config.toml
num_hidden_layers = 15
hidden_size = 96
num_attention_heads = 3
num_key_value_heads = 1
head_dim = 32
intermediate_size = 192
vocab_size = 2048
hidden_act = "swiglu"
norm = "rmsnorm"
norm_place = "pre"
norm_eps = 1e-05
positions = "rope"
rope_theta = 10000.0
rope_fraction = 1.0
qk_norm = false
attn_scale = 0.177
bias = "none"
tie_word_embeddings = false
parallel_block = true
init = "uniform"
init_std_qkv = 0.057
init_std_o = 0.0
init_std_up = 0.057
init_std_down = 0.0
optimizer = "muon"
learning_rate = 0.00212
lr_mult_o = 1.56
beta1 = 0.95
lr_head = 0.00925
max_grad_norm = 1.0
warmup_steps = 200
schedule = "cos"
final_lr_fraction = 0.1
batch_tokens = 8192
max_seq_len = 512
doc_mask = true
train_tokens = 86230000
max_steps = 10527
dataset = "wikipedia_en"
Each number is 50 + 15 x the weight over the matrix's rms, rounded and kept within 0 to 99. Layers, rows and columns count from 0.

# q: layer 2 attention query, 96x96, rms 0.0884, rows 0-17,32-49,64-81, columns 0-95
# k: layer 2 attention key, 32x96, rms 0.114, rows 0-17, columns 0-95
q0:73 15 39 00 48 62 48 89 47 54 50 46 53 63 25 38 28 74 92 48 28 88 40 18 26 91 64 29 20 03 56 16 52 00 51 42 00 35 19 50 45 43 98 87 54 31 29 40 31 68 63 59 43 62 71 68 99 13 75 71 42 24 80 31 64 64 47 23 48 58 59 62 15 06 46 85 00 97 41 26 36 43 46 27 54 51 25 72 47 42 99 48 54 86 30 99
q32:40 51 55 48 41 74 43 40 69 70 69 40 53 50 49 60 40 43 51 65 54 53 48 58 68 29 54 58 54 51 46 74 47 39 50 38 51 53 47 38 44 48 55 50 43 52 52 60 64 57 40 65 42 46 39 39 61 54 57 50 52 75 64 48 35 47 62 40 52 42 59 64 53 56 38 57 35 57 46 79 52 49 39 62 41 51 70 57 67 31 57 39 31 42 49 36
q64:10 23 62 63 40 33 44 38 16 48 38 34 57 34 57 51 52 43 38 57 61 84 54 19 55 48 40 61 50 62 75 63 35 39 68 41 52 51 40 54 30 35 50 38 63 49 57 51 57 38 50 43 36 36 63 14 41 62 55 40 62 64 65 30 30 59 80 67 34 50 41 20 37 51 62 47 71 49 71 67 49 70 63 30 26 46 49 64 72 49 61 23 28 34 48 46
k0:66 49 31 80 34 38 58 48 76 60 50 90 48 47 73 34 49 58 47 59 48 54 36 54 65 22 38 81 66 56 67 73 60 54 30 36 72 25 74 43 41 26 18 42 52 64 50 19 37 65 30 34 12 64 41 22 15 56 33 53 51 68 58 59 68 55 37 46 53 57 56 76 70 70 58 23 50 67 61 61 77 29 28 83 63 43 74 59 50 41 36 20 29 68 49 66
q1:80 46 43 11 57 65 51 82 34 32 43 42 81 61 41 63 43 69 65 42 26 43 57 39 53 83 54 49 34 41 65 42 32 18 61 67 31 48 18 57 61 44 90 45 69 58 33 55 41 68 70 44 70 43 60 59 64 28 73 63 46 40 57 33 59 75 61 56 45 71 59 48 40 22 70 68 24 63 53 44 41 53 61 28 46 35 20 67 49 63 86 45 46 54 42 65
q33:54 52 40 44 58 44 33 60 36 69 55 41 59 55 73 26 30 63 55 49 46 32 66 71 25 71 33 38 73 63 12 71 35 47 38 43 46 54 39 61 65 74 59 14 55 69 44 43 51 37 64 64 53 53 81 65 78 46 57 55 34 62 32 32 40 66 66 58 34 44 46 41 56 43 59 34 53 35 49 27 54 45 43 57 35 32 34 46 57 37 59 64 41 55 42 36
q65:66 42 39 31 84 67 61 59 20 37 59 24 54 33 42 17 54 73 61 29 24 36 51 43 40 58 27 68 74 36 64 61 24 60 37 57 46 61 72 67 82 60 52 27 70 61 41 64 43 27 47 28 70 58 61 32 67 44 39 71 74 49 36 56 30 53 99 70 59 68 63 65 61 39 66 85 12 16 29 78 27 25 20 32 87 50 41 59 20 83 48 71 55 79 47 24
k1:58 26 15 00 20 51 54 52 41 46 32 47 74 74 19 51 22 73 69 38 36 83 33 65 28 77 55 57 52 45 61 61 44 13 63 39 30 30 39 44 81 42 67 15 56 56 23 34 22 61 63 36 54 82 36 46 56 38 31 37 29 61 65 43 63 62 49 28 43 45 38 70 42 29 45 73 43 65 51 39 28 35 46 31 71 50 33 63 35 26 64 37 46 66 46 76
q2:52 54 44 28 47 65 49 49 43 40 40 36 55 56 42 41 46 50 59 53 37 52 51 29 54 73 60 15 41 44 64 47 35 38 55 65 28 51 39 55 50 55 56 44 37 52 62 52 63 30 51 53 53 54 47 48 61 44 65 77 44 53 52 38 49 52 75 50 41 58 42 51 40 34 66 52 45 62 48 48 30 45 62 43 56 35 32 53 40 75 61 31 53 47 46 70
q34:66 46 51 45 53 64 39 60 48 58 60 38 49 42 72 36 48 58 59 54 54 52 49 66 61 75 66 34 56 41 32 60 48 49 43 36 54 55 56 64 53 60 48 41 57 68 49 52 49 48 48 53 54 58 47 65 62 60 50 35 45 53 42 52 32 62 50 25 51 46 58 61 51 42 52 49 37 45 51 61 31 50 61 50 51 26 48 59 41 46 62 59 32 37 38 42
q66:51 74 62 43 59 28 43 81 35 44 63 23 56 58 69 30 53 32 54 65 47 24 36 59 15 55 29 18 58 38 46 68 15 51 55 66 52 39 20 84 43 52 49 59 65 47 30 81 67 46 32 43 46 53 37 34 67 37 51 41 55 49 62 30 47 46 87 36 39 50 32 59 31 67 62 56 71 63 38 57 26 64 41 36 59 54 38 60 54 75 44 58 62 35 52 50
k2:39 50 40 39 29 71 47 31 40 33 49 63 58 47 45 54 46 63 51 59 61 66 46 60 47 46 64 63 42 56 50 44 58 35 19 53 34 33 38 48 57 32 49 40 40 63 30 45 26 27 44 30 40 57 54 42 61 48 42 31 51 61 55 44 55 62 54 31 37 52 67 49 62 56 61 44 47 52 50 46 68 43 59 47 60 39 33 47 68 50 33 36 35 53 62 60
q3:53 60 57 99 55 23 81 38 67 30 37 49 48 34 69 48 83 30 25 47 79 20 55 68 50 22 59 67 71 87 13 89 81 95 28 54 95 74 82 58 61 64 21 51 49 66 66 26 48 63 57 44 51 52 37 33 29 79 47 33 89 71 38 58 21 59 56 78 66 17 19 40 74 85 57 40 84 14 41 68 57 45 42 66 57 28 69 40 42 22 22 35 55 23 38 11
q35:57 40 52 59 51 36 45 41 56 33 52 56 54 30 46 28 52 51 52 32 44 69 60 34 48 60 44 64 43 58 32 46 52 55 58 64 42 59 57 67 65 60 64 52 66 49 69 53 38 51 36 35 47 33 61 56 54 47 57 28 64 54 46 56 52 61 47 50 57 60 56 50 48 46 53 55 46 62 54 56 40 55 43 54 58 40 48 47 51 65 55 39 52 56 62 58
q67:71 53 55 33 17 50 81 59 42 51 04 72 26 49 56 51 20 40 51 40 81 25 69 45 48 56 36 60 44 30 66 53 59 41 37 76 58 54 23 59 62 72 78 49 88 45 82 62 22 20 68 43 26 50 47 67 57 43 85 59 60 36 56 35 60 51 53 77 68 97 05 52 66 42 74 62 38 93 57 59 47 71 54 71 61 53 56 56 44 59 68 24 95 49 67 66
k3:66 46 67 39 65 58 32 21 61 42 24 43 40 21 57 72 67 56 44 51 37 36 86 29 90 56 63 59 29 69 40 29 38 51 48 60 44 62 55 58 48 52 52 52 42 30 35 77 62 46 73 43 60 42 63 69 85 51 74 57 54 30 34 55 81 59 49 39 65 42 61 43 55 06 61 55 44 48 34 64 63 63 61 47 45 43 50 28 67 91 61 49 54 60 49 58
q4:57 37 43 15 34 70 43 76 41 51 70 66 54 61 31 49 37 61 55 38 25 57 60 29 40 69 47 40 39 25 71 43 59 15 59 40 15 54 32 41 48 50 78 47 55 67 45 62 47 15 53 53 71 57 60 53 74 17 47 47 39 33 63 55 64 55 49 39 46 57 69 42 33 37 37 65 53 61 58 58 35 43 51 37 44 48 36 56 63 61 58 30 45 60 62 91
q36:60 24 57 49 66 59 34 60 37 64 52 39 53 65 65 67 38 53 50 50 42 46 49 61 46 33 40 51 57 50 57 55 61 48 51 38 54 47 43 38 36 56 25 52 45 56 34 68 45 24 58 62 36 51 51 55 45 54 44 68 36 69 57 46 59 63 34 59 43 53 50 49 59 60 42 56 56 57 40 38 52 53 37 56 47 67 45 55 36 40 31 38 47 72 43 42
q68:38 16 44 76 99 45 20 52 69 58 60 35 69 51 12 32 70 67 44 52 45 60 51 20 35 16 54 68 41 79 44 48 64 56 34 29 36 66 84 31 62 43 45 47 24 48 35 24 73 48 31 59 74 45 67 38 41 55 16 55 40 60 48 50 43 55 44 17 08 03 77 59 57 53 17 41 57 09 47 71 69 26 38 60 69 27 47 36 82 28 27 37 18 98 00 44
k4:63 54 51 46 38 55 49 55 30 66 58 69 70 75 39 33 29 55 60 38 44 52 30 74 17 38 50 24 64 28 48 52 61 39 57 56 31 39 46 42 58 52 51 39 50 68 45 43 35 69 48 58 36 46 44 48 38 56 54 53 52 68 66 31 34 50 39 50 39 45 34 38 47 90 31 49 47 44 70 18 30 58 56 36 45 31 67 60 40 36 41 46 51 40 43 36
q5:36 52 48 67 53 62 44 42 40 50 53 44 36 49 63 35 60 41 54 57 61 51 45 49 44 45 43 49 48 44 57 56 54 56 48 52 44 45 41 62 47 47 35 48 60 34 56 29 69 40 61 56 51 65 43 54 67 56 48 49 45 49 69 58 49 32 44 60 49 60 47 57 57 40 55 40 69 44 53 50 52 54 71 67 46 32 51 58 55 50 36 35 59 36 48 56
q37:61 43 44 48 62 48 56 64 51 40 28 46 61 36 50 53 66 52 42 31 36 66 52 49 52 69 68 57 39 58 34 57 67 50 67 62 43 14 53 45 44 52 39 72 72 47 51 44 59 37 33 45 47 60 38 48 45 36 43 55 50 44 52 53 47 22 53 63 56 67 48 55 42 44 82 42 45 47 50 37 59 65 58 44 63 45 56 42 57 59 48 68 38 50 51 62
q69:46 52 51 48 33 46 37 57 54 57 29 37 39 51 47 62 42 25 42 66 64 57 51 57 47 58 30 05 59 30 58 50 48 43 44 60 59 35 34 51 43 49 53 60 74 58 57 63 80 52 41 51 75 34 25 26 56 49 65 58 46 47 42 37 68 46 63 52 65 50 09 54 51 73 83 38 67 69 71 23 35 76 58 48 34 68 51 70 59 44 42 91 56 43 57 55
k5:71 35 47 51 36 57 57 27 60 29 32 59 37 43 47 56 57 62 81 46 47 69 49 36 31 36 49 60 38 38 35 45 61 40 16 99 52 37 50 72 59 35 43 64 59 35 51 77 43 63 60 51 51 56 54 43 51 40 60 50 47 60 57 59 53 72 40 51 61 93 65 66 64 67 59 19 38 54 44 46 62 57 21 51 60 32 63 25 91 77 45 27 44 82 51 76
q6:69 47 35 21 45 61 39 40 31 39 58 25 67 45 38 50 59 49 46 41 59 47 47 42 60 48 56 50 44 46 58 52 28 49 43 52 30 55 36 54 61 33 57 61 44 51 51 43 46 27 47 42 87 49 42 37 59 53 48 35 24 37 40 36 47 37 49 58 48 47 61 42 53 46 51 48 73 55 44 51 52 42 48 60 32 48 42 64 45 61 54 53 44 64 51 64
q38:39 50 53 35 53 52 43 52 51 63 59 35 44 57 69 33 42 43 62 66 60 33 42 57 66 38 37 50 54 28 42 61 26 43 43 23 46 68 41 50 83 46 43 37 41 44 36 52 55 45 50 56 56 50 63 67 76 60 43 65 58 58 52 40 42 77 56 40 54 21 53 72 47 61 35 42 35 56 55 78 31 51 47 63 17 50 44 59 67 42 56 57 52 65 64 38
q70:57 55 66 58 81 66 33 38 57 66 57 29 80 28 29 59 70 53 48 41 29 49 62 56 19 51 30 43 66 44 37 49 43 55 14 57 54 49 64 51 35 30 56 56 71 49 65 44 50 45 70 61 73 51 68 45 53 45 42 49 61 56 74 72 66 44 63 49 77 51 80 55 49 81 57 52 40 35 44 34 57 41 51 53 65 61 40 57 51 32 71 43 33 59 17 31
k6:57 60 48 52 51 51 60 75 41 55 44 71 49 40 30 57 51 54 48 66 28 46 58 49 58 53 49 41 30 75 49 51 43 38 71 29 39 47 56 29 28 32 60 28 43 53 56 41 35 46 40 25 52 31 63 59 58 39 50 53 35 51 54 35 43 37 49 29 67 34 22 53 54 45 38 81 55 62 03 48 68 55 89 50 52 74 56 45 46 46 50 48 48 40 72 61
q7:49 59 51 79 58 33 33 37 54 51 40 43 33 57 71 15 67 33 30 39 77 40 42 72 40 43 36 52 64 66 45 70 44 78 48 55 83 53 81 56 51 49 21 52 18 52 44 52 61 36 67 43 25 32 47 53 25 72 48 43 46 62 37 62 66 44 48 56 48 20 31 49 58 64 49 35 49 26 79 30 48 58 54 59 54 43 38 59 54 31 29 75 63 42 39 31
q39:49 50 55 38 45 38 55 62 43 38 53 53 57 58 66 50 65 58 76 44 59 65 55 40 42 68 60 58 74 57 52 44 58 62 62 60 51 30 66 59 38 61 41 57 62 44 78 41 31 35 62 43 34 30 53 70 65 73 43 39 53 46 18 57 71 53 66 54 53 64 49 35 60 41 80 49 49 40 38 29 55 48 64 27 52 20 56 37 58 45 45 40 60 34 36 57
q71:62 81 37 35 22 60 50 66 39 55 46 51 45 50 73 54 53 22 40 43 38 36 42 58 54 57 37 38 64 30 43 62 38 57 48 61 51 48 32 63 51 55 70 71 64 64 68 62 54 66 57 45 44 52 26 46 63 48 64 36 52 58 54 48 70 38 50 85 91 46 33 42 42 61 79 56 47 66 75 31 41 77 50 34 39 61 42 64 40 53 43 99 79 31 50 45
k7:54 50 64 36 63 55 40 23 45 62 39 59 53 45 34 69 60 45 43 44 42 50 66 18 67 41 63 59 41 55 36 65 59 69 33 92 47 43 50 55 23 35 37 64 36 22 64 77 53 55 69 47 40 37 32 71 57 45 65 67 70 52 38 54 50 49 69 51 57 58 51 45 54 42 56 48 54 56 36 77 62 59 50 55 49 58 54 32 68 72 62 43 58 52 52 45
q8:43 48 61 32 48 56 29 58 30 51 61 67 50 57 47 46 54 43 60 38 46 63 42 43 58 45 53 49 42 65 70 40 37 57 46 40 42 27 62 49 37 39 50 38 28 46 63 38 54 36 72 42 47 52 32 39 53 57 31 42 31 62 57 46 31 39 47 57 55 48 49 48 60 51 44 39 73 45 66 47 58 56 54 54 47 46 41 46 44 58 49 79 49 51 50 69
q40:44 30 59 25 61 70 34 50 34 56 64 40 43 53 54 49 51 38 62 91 74 28 46 59 63 41 30 61 59 38 64 64 41 53 54 40 59 66 49 43 57 49 51 25 34 54 28 66 41 23 33 67 57 51 60 55 74 74 49 60 32 62 59 49 65 68 57 52 51 40 45 60 57 59 52 59 45 48 62 81 35 54 30 43 38 47 64 65 51 57 73 20 31 51 59 62
q72:29 53 62 41 77 64 54 68 45 34 63 48 58 38 35 69 78 59 48 47 52 60 35 42 67 71 38 71 54 48 57 50 55 63 18 48 38 57 57 57 56 33 57 46 57 52 73 29 75 59 81 41 58 58 41 61 41 45 28 76 27 56 74 56 47 39 82 66 87 63 84 66 39 76 42 41 52 35 78 21 50 49 54 40 65 80 38 57 55 32 60 38 56 55 26 44
k8:58 60 65 46 55 46 47 64 45 42 52 62 56 50 25 60 55 48 36 33 43 52 67 57 46 63 71 48 33 76 64 69 55 53 56 64 34 70 38 39 45 32 49 51 37 34 31 61 44 52 43 22 54 25 45 48 69 53 59 49 53 56 71 54 43 27 30 43 57 44 50 35 55 49 57 49 52 64 08 62 52 51 91 38 74 60 52 52 39 68 38 63 74 43 84 58
q9:30 42 52 66 46 36 42 49 54 51 42 55 27 45 90 47 62 35 41 38 91 38 51 55 41 45 54 54 60 87 49 45 45 75 66 38 68 51 62 50 62 62 34 44 45 45 45 49 59 47 35 50 36 35 33 48 58 60 42 50 47 82 50 57 55 46 68 54 62 25 39 38 78 52 59 51 54 19 73 26 46 62 62 61 40 42 46 44 39 26 35 47 41 33 43 23
q41:35 39 30 59 83 32 58 94 58 37 53 57 60 70 41 51 65 62 44 39 37 60 32 47 32 75 34 59 76 63 48 48 89 63 56 83 55 31 48 69 21 49 53 69 44 39 61 39 39 53 67 43 33 46 56 54 46 59 54 61 41 52 41 57 66 37 45 59 45 57 43 19 53 33 71 30 41 15 43 17 59 45 82 41 63 50 51 32 51 49 42 51 47 35 23 43
q73:87 80 41 29 20 44 45 43 24 35 47 57 35 48 79 33 29 28 49 60 72 31 61 47 82 62 28 35 77 45 52 28 58 50 59 55 67 49 38 69 54 35 64 46 59 64 93 57 60 51 56 52 56 31 29 54 73 55 79 39 42 45 57 37 85 52 48 80 70 56 13 60 44 58 68 52 40 75 73 46 57 86 55 61 19 61 49 82 50 41 50 93 68 28 70 45
k9:32 25 52 44 31 53 24 29 45 33 65 35 32 27 53 35 63 54 46 71 62 44 77 14 59 36 50 52 49 35 43 48 49 61 13 79 46 58 55 70 57 46 46 63 37 28 53 68 73 58 75 69 33 44 42 50 71 52 37 77 56 27 38 66 55 50 64 47 72 44 69 59 76 32 49 22 36 50 65 53 32 45 61 50 51 70 33 42 68 68 57 43 39 52 56 47
q10:55 50 48 39 52 49 41 43 62 56 49 49 38 53 71 48 48 62 45 50 65 51 53 56 45 80 58 49 49 47 49 56 09 31 70 64 66 55 64 59 54 39 66 27 62 18 58 64 45 93 70 58 33 33 40 40 47 51 67 64 61 74 53 56 50 48 56 50 49 54 38 51 45 59 63 65 70 48 47 49 61 35 58 42 53 48 31 69 31 21 41 58 68 47 26 42
q42:48 36 37 60 33 44 39 90 54 51 60 54 66 61 42 60 60 64 34 31 47 72 42 44 29 58 58 52 44 46 50 65 73 55 55 72 54 27 53 63 34 53 50 51 50 30 59 55 63 98 74 64 41 51 49 48 42 59 48 44 34 60 25 54 47 46 34 62 47 73 41 46 47 27 69 34 61 52 32 27 65 28 74 61 72 38 20 40 46 82 29 58 56 51 48 63
q74:59 58 50 46 60 39 44 53 49 48 52 44 41 53 81 38 47 51 63 48 86 35 38 42 44 66 38 38 62 42 29 30 45 44 66 46 51 42 62 57 49 62 58 46 49 68 38 69 72 74 69 59 61 70 41 52 59 48 43 39 35 55 50 46 84 62 53 39 53 70 51 67 43 43 44 63 66 48 60 36 35 49 66 45 50 38 50 47 81 69 32 73 54 61 46 36
k10:18 42 45 46 58 84 48 40 72 52 17 56 38 51 49 34 26 41 60 60 63 48 51 45 99 29 62 34 43 41 27 61 74 62 25 50 62 34 58 71 55 59 35 79 36 45 42 64 74 27 41 60 33 44 68 79 46 66 61 72 47 38 58 72 46 80 57 53 44 58 62 55 76 61 41 10 26 42 60 67 53 66 28 62 37 49 45 29 75 66 40 62 47 67 26 30
q11:37 48 28 71 60 42 49 55 52 64 48 15 49 45 52 21 54 37 22 49 63 20 49 60 46 47 57 61 62 62 32 68 61 75 34 52 81 52 64 56 54 57 26 44 47 57 43 44 51 67 49 38 26 38 59 30 35 62 50 43 48 68 35 48 46 43 35 62 46 22 32 53 74 55 39 31 71 31 55 58 43 47 39 63 61 35 63 53 41 51 29 50 41 49 44 37
q43:44 56 44 40 50 38 36 36 51 49 57 64 43 33 49 39 57 40 54 53 61 27 47 41 59 59 49 69 49 40 57 44 36 40 37 48 48 78 65 62 73 45 52 50 54 34 49 42 39 40 37 46 70 54 44 55 65 52 42 50 61 24 64 53 53 53 44 47 49 54 60 40 48 50 49 41 47 38 42 52 65 44 35 42 47 44 45 46 52 67 53 54 47 45 67 55
q75:43 34 43 63 27 45 58 85 63 76 19 78 25 50 50 42 41 00 36 52 51 31 31 68 44 53 24 14 45 26 44 61 56 43 45 66 40 19 04 60 41 56 49 59 77 10 39 70 59 32 40 50 61 23 10 32 50 54 99 66 69 42 68 14 46 60 34 61 40 85 23 45 79 71 78 23 93 53 71 23 48 38 46 82 43 50 50 54 49 55 50 60 60 57 34 74
k11:41 58 41 47 47 29 54 57 49 56 59 56 40 30 45 45 74 57 42 64 30 47 52 44 42 59 41 71 21 87 65 50 34 41 45 53 52 41 42 67 52 41 46 35 44 49 47 57 65 28 83 31 70 32 49 83 53 41 74 40 25 48 45 38 64 45 38 09 48 51 55 57 60 35 68 53 57 71 03 58 82 44 76 87 66 62 39 28 55 52 52 32 41 41 82 76
q12:48 51 59 62 67 39 67 68 53 37 48 77 28 40 66 41 68 50 49 62 70 54 48 49 54 53 48 47 52 66 42 68 55 72 57 61 75 38 47 54 42 70 34 76 48 34 59 41 79 65 45 64 32 58 22 52 34 61 59 39 24 62 52 44 62 41 54 64 74 51 64 56 61 48 57 29 42 36 64 38 43 53 44 58 46 63 52 40 40 41 24 30 53 46 36 34
q44:77 53 51 42 68 25 67 83 50 55 22 81 40 64 23 54 74 44 45 45 42 48 32 17 51 92 66 47 59 57 43 27 77 64 71 53 40 31 52 52 20 61 46 60 24 34 67 46 55 66 44 67 53 46 47 63 42 62 61 49 24 32 63 58 45 45 33 65 29 76 47 36 31 22 90 39 40 32 51 26 74 60 48 40 76 41 40 24 51 45 56 62 47 34 25 50
q76:45 65 45 37 52 63 24 55 66 24 42 44 42 33 51 29 50 31 63 60 87 39 37 45 74 45 26 56 68 24 74 18 26 63 63 59 43 54 61 43 46 39 60 39 72 54 63 54 73 37 63 60 65 46 17 73 80 43 42 22 58 46 39 73 62 62 71 76 84 77 33 53 46 74 99 50 71 40 72 51 24 59 60 67 44 51 28 74 35 21 50 70 56 55 60 41
k12:44 39 64 26 53 21 50 23 56 33 61 26 52 48 48 81 56 29 43 70 72 38 46 46 49 63 38 27 33 43 48 47 30 48 27 55 54 53 72 76 39 52 51 72 56 30 38 58 87 66 77 63 47 40 58 62 62 61 58 46 56 39 47 58 46 52 66 48 54 43 65 56 43 47 44 31 45 31 53 47 43 38 37 54 26 69 09 28 72 49 47 42 39 52 38 28
q13:48 64 50 76 58 61 60 51 53 43 44 59 37 46 49 64 74 43 49 67 49 39 49 55 42 36 42 74 69 44 45 48 44 58 55 57 78 61 49 58 47 45 35 55 44 53 82 42 48 45 60 43 65 18 42 70 66 59 39 61 68 52 34 46 41 66 44 55 44 35 21 39 77 63 49 41 51 39 65 60 40 42 58 43 46 77 55 33 60 42 65 64 54 36 65 54
q45:68 46 56 59 51 61 48 51 61 47 49 54 47 49 59 42 51 52 33 48 60 52 56 58 68 40 37 40 23 42 69 26 57 38 47 47 46 55 34 61 50 47 49 53 82 45 49 58 32 57 21 41 39 60 55 49 37 46 47 63 75 53 48 33 60 49 71 57 60 35 58 36 48 55 29 68 46 52 61 65 51 60 42 49 36 65 42 55 47 52 67 36 42 62 61 65
q77:47 64 45 51 32 65 66 33 27 65 51 38 34 20 38 32 66 69 76 34 28 51 40 50 26 48 48 36 66 34 56 40 43 41 49 60 73 57 64 55 44 59 38 57 38 58 77 18 46 40 47 29 58 54 72 50 42 40 34 44 40 50 41 53 64 33 79 55 48 52 56 67 64 42 56 69 55 30 56 61 47 28 65 19 71 47 25 49 36 75 58 37 68 66 71 40
k13:61 81 46 53 53 60 37 91 59 56 70 53 56 60 33 48 28 49 49 35 39 31 46 68 36 89 50 41 72 50 61 28 30 43 76 25 46 52 53 50 28 52 64 58 67 68 54 52 35 54 38 75 56 39 64 47 56 52 56 29 73 41 66 42 28 17 18 48 42 53 34 21 40 30 44 88 64 50 45 30 60 53 60 52 56 38 29 55 18 56 55 56 78 32 42 58
q14:32 48 51 91 50 40 72 36 48 73 46 47 32 43 60 54 50 25 26 67 81 34 70 51 70 45 46 64 72 65 63 25 64 78 36 59 65 38 63 49 35 57 16 48 53 65 47 25 50 50 62 48 46 47 46 51 41 65 51 46 59 53 55 48 30 30 43 72 47 44 59 21 78 42 30 39 73 18 45 86 46 63 65 46 59 47 60 56 40 53 39 75 36 35 53 35
q46:62 56 52 53 48 39 39 61 43 31 44 47 65 35 44 43 70 69 56 31 47 41 35 53 44 67 48 64 26 70 67 31 32 44 37 64 48 43 55 41 27 30 38 70 59 79 40 29 47 49 54 61 49 43 45 33 51 38 43 55 53 60 44 48 32 26 52 34 64 53 52 25 52 47 58 53 78 48 60 47 52 39 42 61 43 45 21 24 70 63 61 51 47 55 46 43
q78:56 65 64 45 52 30 44 81 52 56 36 51 43 42 64 36 39 23 31 54 60 31 44 54 55 37 21 47 31 56 57 58 55 48 49 70 49 46 41 29 43 56 56 57 69 38 51 55 40 60 56 67 40 49 15 39 34 63 98 69 44 42 61 39 59 49 35 70 57 41 25 30 59 40 72 21 64 61 88 57 64 59 43 64 29 63 24 65 24 56 47 75 66 44 65 45
k14:54 42 34 42 44 34 23 65 58 44 81 61 54 47 47 30 49 52 45 27 30 51 39 46 34 39 52 76 41 71 46 60 63 46 47 39 51 43 59 40 73 57 43 41 38 70 35 43 49 58 38 48 41 65 48 56 43 35 53 48 60 54 51 35 47 53 46 59 61 42 73 25 42 46 83 57 38 74 71 25 60 47 59 41 66 54 35 68 68 50 52 61 50 67 86 55
q15:52 48 49 29 28 43 62 29 28 48 58 68 19 47 58 56 35 45 65 42 68 57 42 45 41 39 38 61 43 28 70 16 50 56 53 51 50 56 40 35 54 45 69 54 66 46 67 46 46 43 36 32 71 67 71 30 68 47 41 28 63 43 50 56 44 57 67 25 29 46 47 29 31 49 47 57 44 48 47 64 50 65 45 56 49 52 51 67 65 87 78 42 49 38 49 59
q47:45 57 54 48 48 60 60 33 60 56 41 31 54 50 64 71 39 63 77 62 60 44 54 49 31 38 40 49 50 49 50 22 36 34 41 36 43 38 41 50 77 44 46 29 74 51 72 59 30 22 39 39 59 44 51 21 55 60 51 48 51 37 49 52 57 61 66 73 34 44 32 55 47 55 39 60 71 59 29 88 28 31 37 63 35 68 59 61 34 53 27 19 60 55 55 52
q79:47 42 44 57 44 94 60 34 56 64 52 62 71 59 26 62 59 75 55 52 44 67 62 67 77 59 49 31 50 54 76 29 66 29 40 37 55 55 65 54 52 30 56 48 37 49 61 41 33 64 57 38 19 33 81 46 40 69 55 77 48 60 50 49 23 64 30 63 23 15 57 51 60 48 35 45 57 53 26 63 64 45 39 35 40 60 68 38 56 51 38 34 46 27 34 50
k15:63 76 51 73 43 63 54 62 39 78 44 59 57 74 34 61 45 61 47 66 48 65 49 63 37 67 65 45 77 63 44 78 48 39 72 24 35 42 42 26 59 32 71 41 47 68 61 42 44 65 31 88 48 39 54 37 36 61 38 55 39 56 40 33 55 31 38 26 28 49 15 53 30 62 37 60 59 62 33 28 35 37 43 62 53 45 60 64 28 34 57 47 65 32 54 47
q16:61 55 69 82 64 29 61 50 73 66 82 43 37 52 56 54 68 32 28 65 63 38 70 68 37 44 54 52 69 82 42 68 37 80 64 55 81 27 45 52 39 42 20 60 42 48 67 65 67 44 53 64 50 51 30 54 25 53 39 59 31 50 54 57 53 26 51 63 45 46 43 63 70 59 47 26 61 31 47 54 66 64 37 57 62 54 79 39 48 44 34 50 64 42 43 37
q48:71 54 57 61 60 35 44 72 56 53 61 54 63 54 30 47 71 47 41 24 58 64 53 60 41 67 49 43 55 71 55 41 45 63 70 55 65 67 49 43 57 57 40 68 48 30 52 57 49 59 47 65 13 37 55 40 29 50 55 42 46 59 42 68 40 30 37 72 41 60 42 30 36 64 54 47 64 41 51 28 78 59 27 37 71 45 35 35 56 67 38 36 35 38 60 64
q80:51 50 62 44 72 56 58 66 56 31 54 47 45 43 65 65 65 23 28 44 85 59 38 59 57 52 39 59 39 42 65 55 43 62 63 57 59 62 30 56 42 32 55 48 62 52 67 53 57 43 45 47 64 61 07 51 60 64 64 41 49 40 37 66 72 43 71 82 77 89 68 77 44 66 90 30 70 49 53 45 24 42 61 68 45 37 46 74 43 36 43 50 53 47 59 48
k16:41 32 60 48 52 44 36 28 65 51 52 31 40 40 26 66 65 36 58 43 67 49 60 33 52 55 56 58 34 46 53 46 42 66 42 94 75 64 65 67 30 61 50 82 58 31 51 70 73 58 35 78 15 37 56 71 80 49 63 52 76 47 26 90 59 56 39 66 74 63 57 26 69 36 36 29 54 39 64 56 41 66 52 70 39 60 33 21 76 55 47 49 66 60 62 53
q17:20 49 30 48 36 38 56 51 50 59 62 53 23 40 63 42 63 19 09 62 86 45 47 42 52 38 22 64 75 86 66 46 53 99 33 44 87 53 77 49 51 70 10 66 45 66 42 34 81 31 59 67 33 61 23 50 66 58 61 67 43 65 56 57 61 36 71 47 78 38 55 40 76 58 42 28 41 19 82 43 38 50 53 71 60 53 20 34 62 69 37 40 44 43 61 12
q49:44 29 13 27 62 18 78 58 43 52 23 34 60 54 37 67 86 56 36 48 63 54 47 14 42 58 53 73 62 64 59 31 80 51 47 65 49 30 40 81 30 51 33 63 84 49 48 38 53 76 86 46 65 44 36 39 58 65 47 71 32 33 68 66 40 36 53 27 74 93 65 45 44 54 69 47 48 45 37 51 45 51 64 44 37 63 22 28 53 41 46 18 55 48 53 53
q81:50 80 40 24 30 43 50 64 49 40 22 59 31 50 66 59 44 16 40 70 92 23 43 61 75 54 22 49 71 33 72 39 34 40 39 66 52 42 55 74 49 42 50 46 72 62 63 57 62 36 70 71 64 46 19 46 71 62 63 43 60 48 57 32 45 33 74 96 63 68 46 61 53 82 85 19 74 67 82 55 43 59 39 70 27 58 11 71 65 61 36 61 60 26 58 36
k17:58 28 35 20 71 48 44 43 79 31 44 60 35 38 34 33 49 55 48 65 55 33 52 29 56 56 26 60 31 67 63 45 65 44 28 59 42 23 54 67 37 55 31 49 55 65 32 53 47 70 47 47 41 44 46 50 58 47 52 50 61 21 29 51 50 57 42 49 60 25 58 44 64 34 48 48 62 48 60 24 45 41 65 48 53 69 39 58 64 26 58 29 65 38 44 53